config.toml
n_layer = 15
d_model = 320
n_head = 5
n_kv_head = 5
head_dim = 64
d_mlp = 2560
vocab_size = 8192
activation = "gelu"
norm = "layernorm"
norm_place = "pre"
norm_eps = 1e-06
positions = "alibi"
qk_norm = false
attn_scale = 0.125
bias = "all"
tie_embeddings = true
parallel_block = false
init = "normal"
init_std_qkv = 0.0297
init_std_o = 0.00542
init_std_up = 0.0297
init_std_down = 0.00192
optimizer = "soap_variant"
lr = 0.00292
beta1 = 0.95
beta2 = 0.99
weight_decay = 0.081
lr_head = 0.00737
grad_clip = 2.0
warmup_steps = 200
schedule = "wsd"
decay_fraction = 0.567
decay_shape = "sqrt"
final_lr_fraction = 0.05
batch_tokens = [65536, 131072, 196608]
seq_len = 512
doc_mask = true
train_tokens = 588100000
steps = 4606
dataset = "wikipedia_en"
Each number is 128 + 24 x the weight over its row's rms, rounded and kept within 0 to 255. Layers, rows and columns count from 0. Numbers have three digits each. The size before them is the row's rms in percent of the matrix's.

# layer 11 MLP up, 2560x320, rms 0.155, rows 2166-2379, columns 0-63
095:086098138144129128144125090122146149105141123109109128088140151155154100135146110095141118093132107144134107138114115120141099112124131046156104144109108127143165166106110145094102163094111136
106:120122123126123117101141122113147044137122117133172150137101058109137103150105124117093151129153153152160123129156090103132103098113174158148124129081166130099116123160105096091087098113136123
107:100124101105117127115122120113147133132113113153124120174138140125129122125119118138118109091132164144145161111163115141165112143136132159145147153154139131132162106079164094120158095084114158
105:123127101121117142132073169115149086129148149148136148075131140133146136120153108152156132142138132134129138133141121120158120108110099133130086128165149119125139117135096131144099177167124126
105:107116116103141076130126130162146161116128104134156131140111147128143130122113137126150139143144106134136146073168135186103108116132163124150134146131091130145136085124150150148096162130143146
097:128142132111158152132111110163058137147090112124146071171090092143142141104134144132096131127104198143098106118148115106101117119147130137130140103147136143145116110080116124130100131142128137
099:106124121109133106165116160116127137139116158137080082129112146131132141145159159108145090141146121133169110115110131091142138146120147136178090135121129145156116081183070144151145137133158146
098:102140139166145106138143147125119095137095160107116143079195137144106125131114131126136150128160118097141105139120147154125125102181107124152121146127105113158091166145121090127099131125126121
094:175175128158116113156093148079109110120156155133127123117128150114083130109095124145114144123126111108152127107151144132104122131137131173162126081128125121112138145133099138114095113150159098
106:166118123106155148151145130166128125121112126121134113108159140148123087157130112143134134140090124091144146117125179123131072113119177150157124149104109111099103134149132167095094133123158186
099:163151144139178128127081078152134143093099093104116143162141059144133158121126079146156118114124154107141145144141127103107136108115136137089105125132102162124121103146169144114133159143118100
106:109115105100171111097119120187092168102116144151112138143103177140130113116103107139129134104124107101123087084103132133112104155176094183112108156144152163107112136156142098104111144130146123
098:131178125088100114174149153115109166134111156123121142085152131120104123117120084185105141107141071106125128094125145150084101110088146148112111102150119122110154133141159128127086128116140139
105:111195101147115155131158158137103111110131122141213132086131091112142097123108120128157136105111131117104096124104131146145095120147152144141143126122165124157125090120105097137138129125137172
108:169138089130122180111147153166154152137133130091102124162163098136147148105108137157123131130136139134147124112164142087077106142115129103135141113156104181100174145115127090164124165103127151
107:126139125128123089125106139151122110139127109158078139113107152130083117118125128168117145142107109095134141143116119208135129142130131140107110110121139108108101134099121107171146138182134089
107:149078115087070117102118108150115117076123076158082085104152125149159117121135135181130125162127145156134136148139134162127117155085112134137161138148147134157123122104134129116148104163110127
100:084099176139143154115139109126116149168147107132168134154138159187163133114157116114112133087167100119134105091101148086129100162115107153148138137139109090163130120120126123109100103128111158
093:156121116203113107103136106149117168120116147114121177111121117133118125150124110123142167111114093147165140159137119101125161094126119124118141144105102123106131178156109118155077085155123120
099:154121118130183154092106140145130150122159146110156173144135109128133097159081101118106153108152132110135116144141123138109148074086103159132127100141120131141116109139110169179136097114103128
106:108104140110173151098131132138172098106084152138125167134154085172136135138160123153118150149147110104117122154149168098137126127165124119135136133106138141159073143110181121164125120115088123
102:108132130128187133125124116075138160178155147086132144143129127121157132157126110126154131144124114094133128128179154122143119139108162110098126139100135095096122137110130157158118120104130113
106:165146108097190174148130120125134147123102110111115159133171093100152127119160132155126061146179117133152117144093119170120164142141096163145105153091113115134144077146183105105152140163137157
091:104134125132093119128138116118133129129139141138094153101166142117134139170131158122119128107140171152140131154149162130123133170140124138159101116107080177111140144120118163096143132129115132
097:146159098098124181115125087098118114161080132125117126133089147136121145106153157179150109137101117136113144122116108115159098095116165145109116117132092151121106133126132114120139121101135157
097:133157158097137183133160123115142121118115145122141121129110094134121136100147163160142143139147122101125137132161192097131126112121123163098096103148092145100146106099150147115136109123139106
096:164126166118123149138120134102147116134142122154107136131098108118120109141086139117078133151110152111140142110146149137095122109132112097128141108097149106131165120134122137136107149124213094
097:157140152139138128176122117149105118124096157104115112093135170168039067100099133132069151195150106163159120132137158141113097173167114106137124134131169146134094140126124092106118160099145137
100:149157140136118116161119129161148125103121144131172136157150083138178107096133130148078136115132125065090118168171145115135102118153088132130184121140165136138120100084131116129169103101118110
102:114082124093105170082072126144142144126158093138115134118116136153156160130180110151130133122111127128144125125136132124153123098127110127129162122178123107128085138148158128153127085147147107
106:129099116149139111076134104128127108125110143132161136087114119105160141129102134123158106172133143122108131112078124126156123098129150109133113129164099123154171121168115086128093193126126155
095:091071138131132102118164133125115149131104109195120124112150144110121133083132095147123117130143107137122132119141120165151093132134162182110113116156142142144158169124075133121122160114147108
099:093129080171140115181158137128090119103146172151091138154130119140118128124109121110154136109141130133075086133127137160101164118109117129116127087149116084118122181145106140104142147145174129
098:082128077131107139154117071121124116121127108123104137117094083105098093117093123119063155110132097171121140131167132114170092108138163117109103101133109109073110123105122089108161188120154135
098:119134118117106137131145165161133124136156135183095113132121110129139117130141127126152146114116081097117110137109163177098103138139077166110122118184107122143162143121143143136103072134110113
097:133214151082168101153138142155118117136126128091168123125144167129106141101135154142114168085154129177125155143145131130135175099169132159129117141121164168116096155103134122125108141125163115
099:138126187171109128127102160120140119106084131122139108124091122130127115164167153129168114100110113136116111164121130135138151135167117138140098096127124102128153117129120134141108115159123146
105:129119104162110127139180154104068122170088129117115139143112139184128109153126082103124122161115179144137116149127123145129081109183133085161057115137131100125122127126140116084098113119227093
103:092119096145130125165185163150133131117146135162112135137188131077141147135162108136128160132129101128166139127101108129123132139124139148137135139129118089140113106117143068079124128159101159
100:114100107100136162175123152105150133111137128128115126105124126153141136099133143156151118145139123139086111152125092090149155115133154133160106127072123141111134119146131117175179121128108079
104:114110141151128109126099125130091103122123118086136171122121164161122148091139097124131111141158166150137110141134131164130111159119096130139114123136132071142134138113144138085097104161125111
097:090120095104135178183125134126151122113112143128129119130116101120124158127139125135132142121119120119099164169099131109123139122143119125141145124097098123096140129143114114144157091195134068
100:130119138193167172143100116104060102125168117146088104133111091150098113093155119147189146172176103148102112157142091187160122133142096144120153123131129114128153160144150105125086129152101100
092:153160130144107149146175129147136149090133129135141124134110148148118086114116111142141108108132123146099149107143134109130101123163107179101128130134132128119111122163127170110106139119099164
095:134160133148127146136117118124130096098135103106087127151113181134120172101152118121086171110127109112122112173128106131135126135128108098140120130119089101133079124116148108113108104187109173
101:137157146163158147095123156127104132131122115146142164102119094127142107152143168128103125170120078119096136112122154129158153158138123170131124184153127157132100152107086079157177116115137116
101:094145111123135099138141155124096120149117131098182138134101102130097172132180103147083123123125150090115134122122117107131116106172116084113106135135091099134169132117117126144136123152137152
094:150177151158174130131086135105118111175151182129132094120169127133114100134154169132126128158115138141127118178130113137118097112161152111138132156141114142123154132115125120120137131129142107
098:122132136141125123115126162142128152112130132159103099160127107087134184150140119155105109128134116125172132169128147100112109140132118108133107110133145125122155100138109153140133125108067128
107:151125141070124086130142127102136146126145123131122140145075197082174128150119097127176129102074152133101132135138114139120126150163127098119159141164119108100143138130090125101114108131071117
106:132116111125173126140099178171151103146118156127173116146116129085164174088161167152117144156116121082098147120140122103122108088114070114176087143133085091137076117175107099109116083118148118
110:131110091123101161135205167132089115158162136136151111096135110109136146105144157128105108139142123126087163115081122152152111141122128115121135134117086094154131136132106122116139143114135173
096:141174154123124151104137186147115115136155158088178129147131124153139130189128112137142118130105148151121165126069125153148127145149130118130172119128155071090139141095117110140151087122139102
086:132091080081189121093099119111122109143156121095131152142137146107150145156170155118125121124098107129123072147119112153130135140109159149085119069139155121094153141116111098113137151135109113
099:071108118134124127102158135184137124163136151158122165159151143140141130114106155153141130157147113132091063102144126107103093128151094115152140159086093131162068138124089124116139136123120156
106:106188153113114084138150113112125110116145167122113160147125137103092143168143107126136111114122128121136139103123122113115139132124144173173101113090134144150126129097095148129165129186146131
093:161118103122092176150141092090106124108079138173147122132147138141139100114141131150153162147157119074119121100095092154144151106149115119126106120141100145113138110128126089159144086140121088
107:119139083164187180128125101118136141162107116122163121139153130131169122129136132165114138125125116115138137139138067172117115117152113127127066132148100095139090123119130159180171156101105102
104:122170156103100141141105137113152150128138111088137140129135092100149157141145160169146138088147167109123150124140146123118105145107127129105107123176075140123184179150104101158133146130095128
103:148120146108149123149174116145129133125119120128111124104134174177110144115131117124138164109105119148147106102116063127144055104119090117111100103130097147092129159120093095132147117138124117
094:149149070136130114139113145072145133097102108159121109120148181097140121063151122148132101167149150120155103045152135125111152142129117122113131117100153106107122125145127116145123107134178107
106:137142104148145126107145141129134140097129108072131095186129138145175129113142125144165187145117116139159102169169110135144126115123152117094117134138068141108110141131149136122133124166103158
101:132093144074148148130121138115111100115061149097138134147153131130127109148094120151107135130101147143135060103123106116137133139082111132145166117161118145117110109110111131114137106140139163
098:120124138155094079127182097112088102123127105149148127111146155157142133160118140156105103136154144110132100117123143095148084107148151109116133097139125158143094147108132075159136132113123093
094:127132103095116124153105145152149128116166139099099102122105124124128139130134148141142089103130142146129118169185153095129102102084129116140146101119117110148139145160111132126125153131104117
095:142120114117076166132109090126102148104118088156185131121149176117140136120129126162114143137112127090139162149133098120126134156131136116126100066140098067142112096146119132145163143117140142
095:135121049128103117140123089143136130149063144108120144138152117139121158141095139145165140124114160135122130127096098150118101151174133152096129127147090101123119138152164183133115167112127107
098:147103159136167130144130148110145128118104151142118124134119115120114122160122121137132115147130130149133157151132157126108140109135118117052161175197139098133102144140121159168110129105072133
106:127132147091077135120120095131122116143132147134131111113136156106131131143109122119135136139097127149168122107124151125133109161141134103117133102109115113127132085141113110142107120117119099
098:125133150101139168182140117118086114142103095111131107114167124110110137126129127163141090118129101141148129138125164082144120137108145115121126086177157123158165143107146106146100135158101092
104:186153125144102135114175092135101099123106144082140146145101089110146111163119104145129097145142114104112097099094094152105105066133141133131132125120162154100115131062109106143116151060170120
102:134136135137095117110157102125092180131122149142115104117103168105125124155120129158124141148153111112107107120153161129123092108113114110073162147133110096153145103043127093125107151097114127
096:111123108135144097140125108163109104129112192110122107125128127120139118126130124141154141143140106118133133151116138133121144110100135158149154117102172122111147155163157113071124136148128106
090:127145129111134181136124124146092168086151140173115106154150134159134130129121128135139110152131111097091133084118153139139136108125120135112084184135106140118111110121138120129138113102112119
103:152114114114169133077129123138126132090150120166150146100118117120080158115152125158107125142127106160164159149111147126141121125110105144117156162134135115147115160113115134138085109126150104
095:085153115174152120141140104139112122122100147121135124115105136142108115133115115133174125165153178104132132102180179172123109103104119144120096147113125117134114152160128099166190091112131120
109:148168120146107126151138139111091150139164145115183166123140075133080131158091112161158112112067119118172111125097100119167126128107083114118110164102156134101135158157137115146157114164152184
098:139115092156158135122132100176131136130151140125100132112092164128095154109101143131130165146090132126126103158134124135117153097131149133193125164129127155102124107110091103131160146120115126
101:156132129104128113107148160129171102160124117150131153145142195110127166110159096172124133127095123118150099118103091114088102132149145133130176146109110140144155114144122138068168156141121129
104:135112084131155117146136129157120138108096146123123130132174157104152094135111125151136124131121071130122101095121160117120153102142099143131141167120132131132125102115134141107136162131167127
103:091136107102129120141126115135130130117105110123112147094093154142105127102177109144118131153133148103114127133124107138126131086091117139112112149081118085129105058129095125095120147164127091
093:157116171152174159114114131129145135133149119148147123149080148102158162138165131138116112120156102101119091119158126141105151127096108131160167150126141086077087123180093161144100166099124093
097:139128109157127198101119139129095120068132137150122125088141147117142101122118138117140165136122066101126160123104124137090090128148148071097129145106143115100121117078129140120151145062135143
099:114112105106132169126110140188096098131123090092107137097148096117121124149126137142123124090128195124126164137147145160155117139130134145156163135152098144100111137138142126142124106135182144
103:137096109138162126147090125112109125101178106124168074121147131126113145152085126134145142113144106128133106123132075144109175109113120135094101129159164130124142143128109126154158096102156141
105:130149148109100123140153168167111110116137131121131119158124135137092115139086133154147106126155120134113146150132138143134115153099136127147094164138096080167146125172141181125133158148118114
099:137107133159172111115132170116103115162163153112151115106133124135103109151168159132119157126154075139107105150138131130148128114132156174106151156088143130138148091142180173146103115111123125
106:126155146144124139137132108106126102121145124089114106138100195148139126094112118121113104157102143141176100147164136155148134152127104155126118136098132163168133117121096169111123133122120151
094:141124147152125107123156126159107103112128164131108089130118145145115106135142123157089125121092138153111147073123082137173071117122114129099126118138094167153139104104141148164101113150133113
106:171129111139108089183146096146115107108130140101106156158113126119151116114111124163072135142097131130143096133149133119129094097144087116133154144144136136143094111122101144127104121109186125
096:144086130153132156168148148165126102086107191092148121125158136096131154139127126140084140111126108097171134111160188093155086152144123135163124104136124137121135132139105112092102160100133128
095:130128122094159154148137103103138124143142135124135102148093130145056131113156139151107118121113140070131105068182133096165140108134117134083132142124150125095113153094095148146081165113102136
102:099161110127137127156162142127110160112090130137128112096117124140148141120147197146123134106131123133122144117132148129130115153151122137120071134123106122090130140178116152139123130132157171
094:125132122098150071111107165126116142161109109162122116128097138108122121111151138119190106132077134118102113106158135118126128112110144126109082099114127104132126123111142117112154151096106131
101:103150092130129081168104111121139096145164129141116135148126132126144108114149140149163126128157115159120162172113142128099128115141124112106096071142160121129140158137108110151108158131104138
100:116122111096145169121145160174172132167110110165163104121115183130144128136155125112096123106140101125111133134131121118098129131111113124152093101143120129137168145117116150141109111111107155
099:097094083122153132121115085160103127169109152132119146129110123136088139140106146238117157120132154142102145149130114106106112081098163124157161168125152147122146100126182113110132103119125126
106:148101125153183115113123130107129113111178140137128142142154104142136107135111105166146116104142127136092128144155137154135152120157188141163168180134103157113118134086116109136126122178137158
095:155100108133116116104101106141140101115135143155165138162141113134093118134147112141169129104146128147139154136153125110127142087113104112128117136073162150107155127066133121120122152137137133
100:148109113116080113085111137164147091143091105122135153139153139133102128103092132143151096158115137146130107137160108133178124143124130114124122165162147099111117158137075141105117116102124086
107:095134169112148131103135136116150113124126112107184145121143131108094112153134156127140116131140136135163125091156105139152161127106151165112108117154155142167127117086133116147101126098155114
103:131137155152102131113168148170109088096122130120111133125172116158095135105127139142128133078114119130161135105096156132143134106168152119115136125113105076086183077123104152170146116119147111
096:106108123168133116161160169087140115106135176139123108097105142123162139117126149159114149156088093107160129145109113117110140099121133103124121146127155151108180117124156123073107123138131097
101:144139142108099152121106130125162133155106156156151114108132104084172116110146123162146140114107130141119162097127148154126105179127103128127142111155135121110175144151101137160126128096105103
101:159121104107140139110099121149089125144158106175132115154099148130153135131141131132153109128145165133096112124135150124082152088122093139124127140138169100150124131116154112130132118165125100
102:151115082106131121113094123139094152143157105096140105122124137149108136138078158149125146134070139108105129099128137117124129140092136122104139109155096116123102107175137106140138170126120149
105:169119112108096117116098127123105111119187112165168128136149105152069135120124159149147133123143148111092118147111188134127095093131136130120122144149123091095131129143107128106080107147154119
106:151139154131168143103103119135156131157129162136159098139175121127113145161109155116176139105108101086154090173121144153105139149136107134132142158099150124172127127125124139121155139115152105
099:158100094120132156126109124121070130119103133118137123126125142135135171134128132153149125175081100093107184129142123121134118136159091068170134141168101130121151126120121115131132130148093152
096:124138127114065127133105120110155159126136105107128101129137144113114159137122124123133113122108109134138144146118105080109121095169146174105094147155128109143123101111128131154135091130168137
099:161155099106174096086110161113145125172167122112128159138100114147146127104100127148167113102109109128134135088118150124111135145133128127123112111129122127098166112121131127087143136154087134
096:083118083173105127143117133169148132150179175142160094102096118125167106115130136146149137109109162136085202093104144112183108140116097120147135099111135140150110100123147113099114139108097147
107:068150096141105121118117167104111148151137105101110115155141154106108135123114162138125120140115143126125120105094133116163149090125158156126135153123114116103090137134119111183120139121121118
095:113126157124127105172158081155144107192096170058099124129129167128086133125099137127127103104133117117114138135122136101098136147136114100113110147100142104155163172137140102151066154124116122
097:114118111143169093089131138108130131147154096173103139125124132118115122135144149104119167121135141151114131132125087101132121121172126146186145078101105117118115120178129145116093126175169132
100:132152106112128108139144164102105136148120150147146148087121142074115131089158153125079136162184121142154140091095146117130125126151101149175096140147121119120114119119145109134151155124148119
107:105146147081152112096102119124125130112092149116133147098148140107134114094153195163132130108098097120142140086141103141109155113136125163136141110133130081112120121137169129143141148168154177
101:161129111126154176110151134128090096142159137106094101112148099116124151189138132150108098124132110136098152139135140180105127122124148130126157108145116105176078127145155112166172116176136129
097:146149102109140138152110134114157143115160129097062150152151104126133114123075095144085103118153123131116151149131121139150148135138100138149111099139132168139106141145120144161110123140151129
106:096093172112132136117131186134143129115123109087112124134161136124047161117139131157144115121146191114145115165122164091110139135109120115131163129139111096155147163114143152092158100108132112
097:110134115108167142155123108156111111158121149152177132104088081151155133126115123156123144129142153150113088147155125135127164121150128139100146132179129099122156153120132113140149124128158128
089:106152134120153146148106075158156123161090189130133155212147119093153118147102127171149137161131117119081135125141116115098116105070131117147140127126156093104131115161119138159098121115098098
096:131151140101139123120123164138153120111151117126162084131139139144103100139159095096167139148102104152127109108105130130158114114112096100117105125105116164167159157125137126135152140115085151
100:148128132084143125156128129166129172121108163118171081148132077131090057144107120163113152118123084136139145158166135128112092142142111119131152148181180118142122124128136152125105127089169146
095:146099136079142159115125150146135132086133139158127086101151155106151090166142146142154142135120122138136145120110129131119128134122141131097111131092111084149168140108116104149140101165141170
095:120126098096151104164117118152098187129165159109194145092126154103141128126121129120120128118119148124143168084134143076090150119094083138104170149147146140112102147121079122107132107147161141
094:130141134118145115169092123082121174128092153108126125135137132144132150141139141161148105131102130135111139103140130077153118140086078122136135115119146181133114178201131119134098110095092126
100:147099107145113108105123108140166117118153096125154146144107118156116152137147121158145145108102155095180132064155134108082143084138110120152191148090170129097117119147146108149087179101109105
104:077156168148134088138112103120095161096163131127127135153168144149130127131132118130156094085158161140111126191136143119145120089146115149135098200139134162109107162087129141160079101159112128
100:130112144128124136147152161102147097139159144147145123141134104154152147125130136166126117115142136105151146119075154140121136102132097095162127085124097082156128150108124161126155107170117128
094:127075134103157095188120101069128096170122115147134122120143109149121134134144138129144119114115134146125127128199129071130103127108115143158132095122103126127145094164126164162136175089106124
103:124129132130140143127155161150175154135117184110112127111175127107124086124134144136103177154132097159106114099111125136166119133129073126155142142191107105089125122135155154131145109137121165
096:124115146142132177124069107128089063142145121159146136108162144133101129161125136100089171186168126150124104154133150150165121140158079108140102109111121140095146140122139166115138143092134073
099:152086148113129186140156129091136147132092154133125131121118130122128107092129124121121169098147138153140121149132124144074169151126118126143105100128159143121123110159108136123103164131137143
102:109085137111115157139117168104114132101120136138135124124106134132118117146124125140156132167126093109091127131127167107111153089171139134139151115105124092103142087125113093125104133146167122
094:146105119100098169129126100114094129136133142138113087108154166110126139166110111096076099169140168165121121157145154109143160123183118131138140094163114104142107117102122095110133106143099144
102:150150150151135148155119144148119110128105117128163153114175125118079177157092131138185161126143157114148113145118136105088139158124133103111126146099116141105142103135077116202097134114117142
095:112149137128121095126127109118120124134120122147150108153142132139147140165110116141126098101125157124112127121128143123164102103131155139161139132142132144138154125109153151091168117093177144
099:129070183147166106155098124137166129150111163097109106159065139100130122130098163157092160083107159152112120149121127137092126108130124156094127082100105153153126133149108079107081134174172154
098:148158119134126159028102104134160142107117173127124138198118154149143128120138160134129152106152133113129130143122142109135119134158099152164142093121113124124172124134093148116096127118109098
100:106151102097113138146072130124106143124147125137084113068157127138084137103101165179092147114112156117113128167097102145137157099099159111125130180154111113095106124146134146154116142117170109
106:119126148095141133137118140098117148104149152099163143186138122133120084108162104135102134161149157077146089188167117162138130152115091145134149113112145144174124158137111098127121109165100130
103:117148172146088141135125162118104118099178162101117108140145124125126113133140125153090136133142131100150155121143132148117133170142199125122127153166129131103135129154098131150143120111113167
096:146144143100141104137147165148145089131145135178098120189149154129112138084114105105157164109125113107146125125123112133162108129137155149125084177151109108105105101132131135120121142169116136
100:095114130134122105143148124122135112134102113161100124136172123120147126146110112151142115129089148111111138121140095135107118132126149161108153120146118149103197115129134154122087161091096126
097:127113133130105094086165142107130155109146099167135142117158133132130089128180134135105136136152126101109137157120154128119113123138103119131124166146134135125113149150071143126106116152157137
095:139096147124112135167102126148125131137118123118137101142124123103074142106135118165124102123135137144128078165141133095118187092138121136139170138115058098124128139095148075104116161162129153
098:093127133126113149101132101113092168106120127108153186133138124113156112150130149099086148138146126137107130119141143162121153146127122124145107098125141157104127109167139141130111163154132179
098:105113155076142094162107089100144123123103108113122125114194146109152156163134151109145102143093112113117108163125111095119134122153127109080116143180132143121095138091114153142125182112155142
104:086163164135120132114104124091137139122105125158122146092119135155162111135133121142136111142116154140153118130088186165115107109157103136102150100142122113103190113120160143142118169099147107
104:133133143117136107164173155163144115103144124142180121161059139085140108150118102161119152124096075117099100110160092144103153101124117132104153107148092162111090140123099150142145129133131137
104:100136129125114128132139185160123119101105070071110085100127150090145128111125087129091120122102109164161168199128104109105128133123126119133104100146068151118168079149145139097092137122131161
098:143157148140137109094109077116135129124142163100167122102128136134126131128109137104186139132112148083168160154104130113086147109118123099124104113131153091112107083122105130147129109099105117
099:125135141125094135143163124143184128123127128125126152090108125116130146137123135127132147140101111152121121135117143092131118024144135144165155138130130118103101145119133149111139133069125125
104:156135079156153131144122192138117128145120142102120123145163095161106196094108102173190164117135135139100156110118128142130073147095163131127113131146150122100124123124142129107119158136149152
095:125142144110144157143098116136124144125138116114138089089138115142123101162113151112125139078103116117111134113154118133138150083137110121135131139118093149173159113116102126146124116127117116
110:096138131102143145102123144165108094081131110114113156119119091117152135178128119139131168135136156166170128138118136111153148075131116121189098099115128119110132134151193146131109124112160151
099:115057144074105144133145089164146139116116107114131152143158116116140155121117124109107134143135151132144105119130132132118148145151109124171144147147079130130168117089119096146121120157131119
098:131122106117121133133128100123148090137100131168120121156127122125144130132143150137156109122093098136091182138139142129123125159160142166139130167093100153088130091129125146149143106150140132
098:112102175092178137102063118134127119142155151094139091134119171110107138145140167136065143107127124135125152103172179127142174126152144128105116124107113138151137103116136099171098107107092169
102:119111135145132108138170122148122077146144097104097104098126114130163085125121156153142155103130151109183116129113138120097147115111144103119124089119140114131129145110093177163120109092163086
092:102138125144137140141112136125080159058121135173100114094142120129126131175161144109106149087159121135125106126132159125158107102124125160108098130130126120125103073112147149161082128108146136
104:144115109113101112145156072123085114124146125164126085121110117121117141110150157125104148105127157149120131135082132092106137121110125120140099130113164153090113135122127115148111106100125079
106:137144135145098137164138113122111088162140117135107140129107116105112152128116146155117058128184132171151114197140097102137121144131114123110130165165078131099113163156159152114109106119157121
095:162116080103135141124136114143129109111126126094134125145122102134109155154141124176134156150160151125115145156121139137118127170098147101106109121120145143133142163073142170144098160119097121
107:128150118119127104138156123127116143173191128156141137095151086071125147136161140138138125146107103111108132151136132115135119163139118091135149146112176130129143093107064169142146117103142164
097:105110113109160098180101132112170109121154131123114096119123175130124128107180107144118113126120067124112118106118141140117170147057100122119131095146097114128103129138141135171134083161120143
101:122085124079119109130143152143105124155074133131157138141161161103116107116134125157123146091145116103162101131099147090147101099111132129093181123123147137099160097188148130122149121140138092
100:144156137095103117102133115124134114087120117092106132134072101124148144135158140173132140120102100184149098104158134166145113108158152129114116132108122102139112157116120146205141114144118166
095:116137135086136169157142109113150148181147159133082149095112135119120154121133113140094095149098152097135140144099153117127126159112106092123111143155129103117145108117126090101068151103131120
104:088170086135101123109151135142076145112141123120093092090146136147135119129134066172128127119124147144181133114109142130128132086128115133147137151093155135102057141096086129106111124155145132
104:149134105095126096154077165164110108127144133118121111151127109115161053065119115115116120125118098168199128080128182134196131095133148078117130118140123129108118122147139109136110150160156120
092:178148130113126137087144104160095152142101135118091122159137178131124116122136096144143137105119110117112120128170089152122127105053093161171123085104126143098112112116140121148100103124092097
094:116136167083102121122159163110184118111104125102118163149115119105129131160133123120119122133099094115155106145143133156112113110139178139161150083168126080118149127136120132104125121129155131
105:101154079103159137109126131140111126119143125132167144135187140104151124109141101142095101104095110097124129106118106161135140119126135101140159139137167156116163116088147113129110163131121151
098:103073164144163106109132144100138104097132176124115174144124090112123144079141148097114148151144160104057088115210127139114114137129145141096122120163117122116151090130157109111123139152100135
099:147164131108152144123138110172117123123085167121125123128133136083124098139117147092091123104117160094148173163080136120076103117132158165127092106148155147120151112148125142157106139087077143
101:136128132127172112128115111137093103136158123140138171137124104112145155161097155121146139100135148122100127128125156143143099118132124143093135146144136122124148127149149120182111103123122101
102:098135113145174145108145150126127122124135127142133117154076116139136115145107158112088129148137132107150132117111166170116119104147120143158104148174112112186149139114145158139111144153165132
105:104131115114108114134150143179139101114075144134162158136170111145132105116109111167097153146169145102121167170182081111126128127108117126119138136147113121138121096128140197158142137111147128
095:111156137101116158127119097167138153160157114131128097121106137120166107119180099137141104044110136083145117143148141156130159147121088130152106129087175125112133125121108090105118176117133100
102:134107138112121135141182099136154123141170093147093074113121185136109131107165113138099149143110087116154154143142169150144131119101147079133108161153115100114106146140126108124123116081157176
101:110117112128109120106085145124089126096170120136108142138136107156112156137153180153131126146096142099111107135118110141150138109125113162117121118129146132137066118126159145126107122111130114
102:124148125159105135098121132147111093093114099183162143178163106091154153135127167092136129088101109136143122131116078099125088117169121156138112111131093153117129164130129139105160128165176143
096:173119132103143109137134126109133189170121122129132122080130156120102111138092121126144150085128110124160127148140131136109139129119160114122123135163104084092105062173147134150117144115105171
097:106127097123101112176160117114127091128169188164125122140147142132178131137092115120110074132126128100146125106101108106122099128116138139165124124118134112074110156119104146150136126122129153
097:121116123145065099165109139115097170107148087138146101115135134123147115115163173134150129123134118132135140118112140095138123156068105139140151118143124135128128137144063140098080155148126147
096:128131080139141123119168109159149105148140131090100146130125109140145145091112106141160161129122175106137138162152123144167158134150141151147124130134150102071097156138140080132135098119145139
100:134141167117134122131181112109191138120089128102140114161125106168081129118106188157139100135115158160140121130129123127140151119132167170164126132135159136078165141132133080197144082138075081
102:099117124133138123147122186185157102155135123104146137107163144152106121169118113177091115116112096151116100137140127098091118089144099134163147112125132112165109129096168123117099170114129113
119:139123075085147123099149104139124142142101105155135114124138178138088145124147129155158174128108125079125122143096128086167108111126121137135157161133147152108110126093149169080116156089128083
098:120148124127104120064148167134139159131119127112134129134135161128113102117138094130116109184123113143089121078148150111133150112126124172140114086160105153108118158095154128171099133103125155
102:169124127161129102148138110170066129198126098159094124124125123100131113135102161142104127116101117092125155109104141200120130127135142124154114126148153135149130091125132163150105103093158129
101:135112092086123137147192156139152148102130134117129131150167152117174088129112104192155135114153129156129150153113151084157143104175118123116127106116124114098156101110132091081157122097100097
104:125138135164112108106108154130104139143149144145142131126171155145154156174122099135126109133142118106126173128122130119102153080143126168092125131163131153156126128103148109114142111151125105
098:157130125115135122156110122123127175140165149140114092132142125117089122118136155131111141069091143158126149122186142119159124138119113112144155128120155091167161126103071147168118141137144129
098:172129149145130139125144135098133131110139130135128106115172110143121146129124132125127146145172154140133095143151156162173109114130124117120127106132177131148113108124151146124096136102129105
094:113080096156154147163121097129145120189149201112135128175123121139092182144166164141140119147172179105118170127071147126093125102126144106116130104141131096165128144112135120171136115159102130
101:092149097127113085086142125159138138172171105098150110113163155144143135125135102151155130075170105107143133123144155160109139136155086129162160178128138105127127066158139140142117132118144144
098:146120088088163108126110100114136119107131098148070167101157135100144145136154188158114103113098120146128128102098128124154096142174147110098134131119147122122120141165075112074111152109142132
100:115122122146156106131114145118178171117131110146112165143157121100101145086137134156103133158085118110085163102151159134102138147105141158154091160124173138143122148096106084166082131146082121
097:101128134153096136120123159148085126107109158128119149123124094125072113173129162134149125124117156122082113124119127132163145161115117115112132150088103124156143117124095105130118130130127118
089:138121128106100080130080114111099118158170115118153150182150088119089136166122151136128130096124140141180139115123117085094114135114117169169080168127077095159099104163095109089150166092132153
096:142115146138158161123134110149100143150154131145095158125150163151100142148152162149153138117168171144133130086156089124080101119171120138130105129140091176123120102121089173117124130112155084
102:104086125149097138142110158083146133118097114148095093121109095125143144093159096163144156157104148139136123142147154105140119145160103151164067098175141148146089116114142089148114122132127097
094:156120108118106140133151109158151124114115136098151131139101148093094125131117140113088128111104181107101140132135137147093137111136140141104156109152127139098127105086145064079103116152141141
102:111105178116123137148130113084141107110141126150146103106139148143096128150117177160154142116119136172124124139130162171106144135139140133138090134118122178141153160124074152118118103130092157
099:148119139060141110126112138136080152147104166118140127102154176144135137117120140155107118138130163157149125118136160136114115164182128168136166139109126194125083096156159144111133118081083119
098:150183127140112114154114133109114139176141106165102146127098134115170125120116099093150098112135140100163126140154142123144155152094095134114126151101087111139161137100089096131146066112087120
091:141152134152140158122123124128116118164136123130112141146095121176105121125125080157130134102123136114162158112094112162111094144120115130132173122135113117120150092140144106138121110105090174
098:120120116167119111156186147141129114145143164147128167130181140133111112128160128128117099152163095176105097110134119124102136155090108102081117108107127170111139131067122156119100150111165093
104:078111109119115139127114078151159096089156137110119151161125154128086152109104114124163134136103123119171179155130161149103129160146171101142177125136078107117154125152171136135120134118120118
098:124086158122140105082149122176134122113103123099095153151127112138144140125142131195128134124142119111108141084132119143104101090136084133168099069121076125159122133128115142125119155099142117
101:122163111125124163153088086133156138107113128149148213148146101137127101136121130129134161127113106119161119128118129121123121141128116127117145194118123128135126151124184166158118086119113150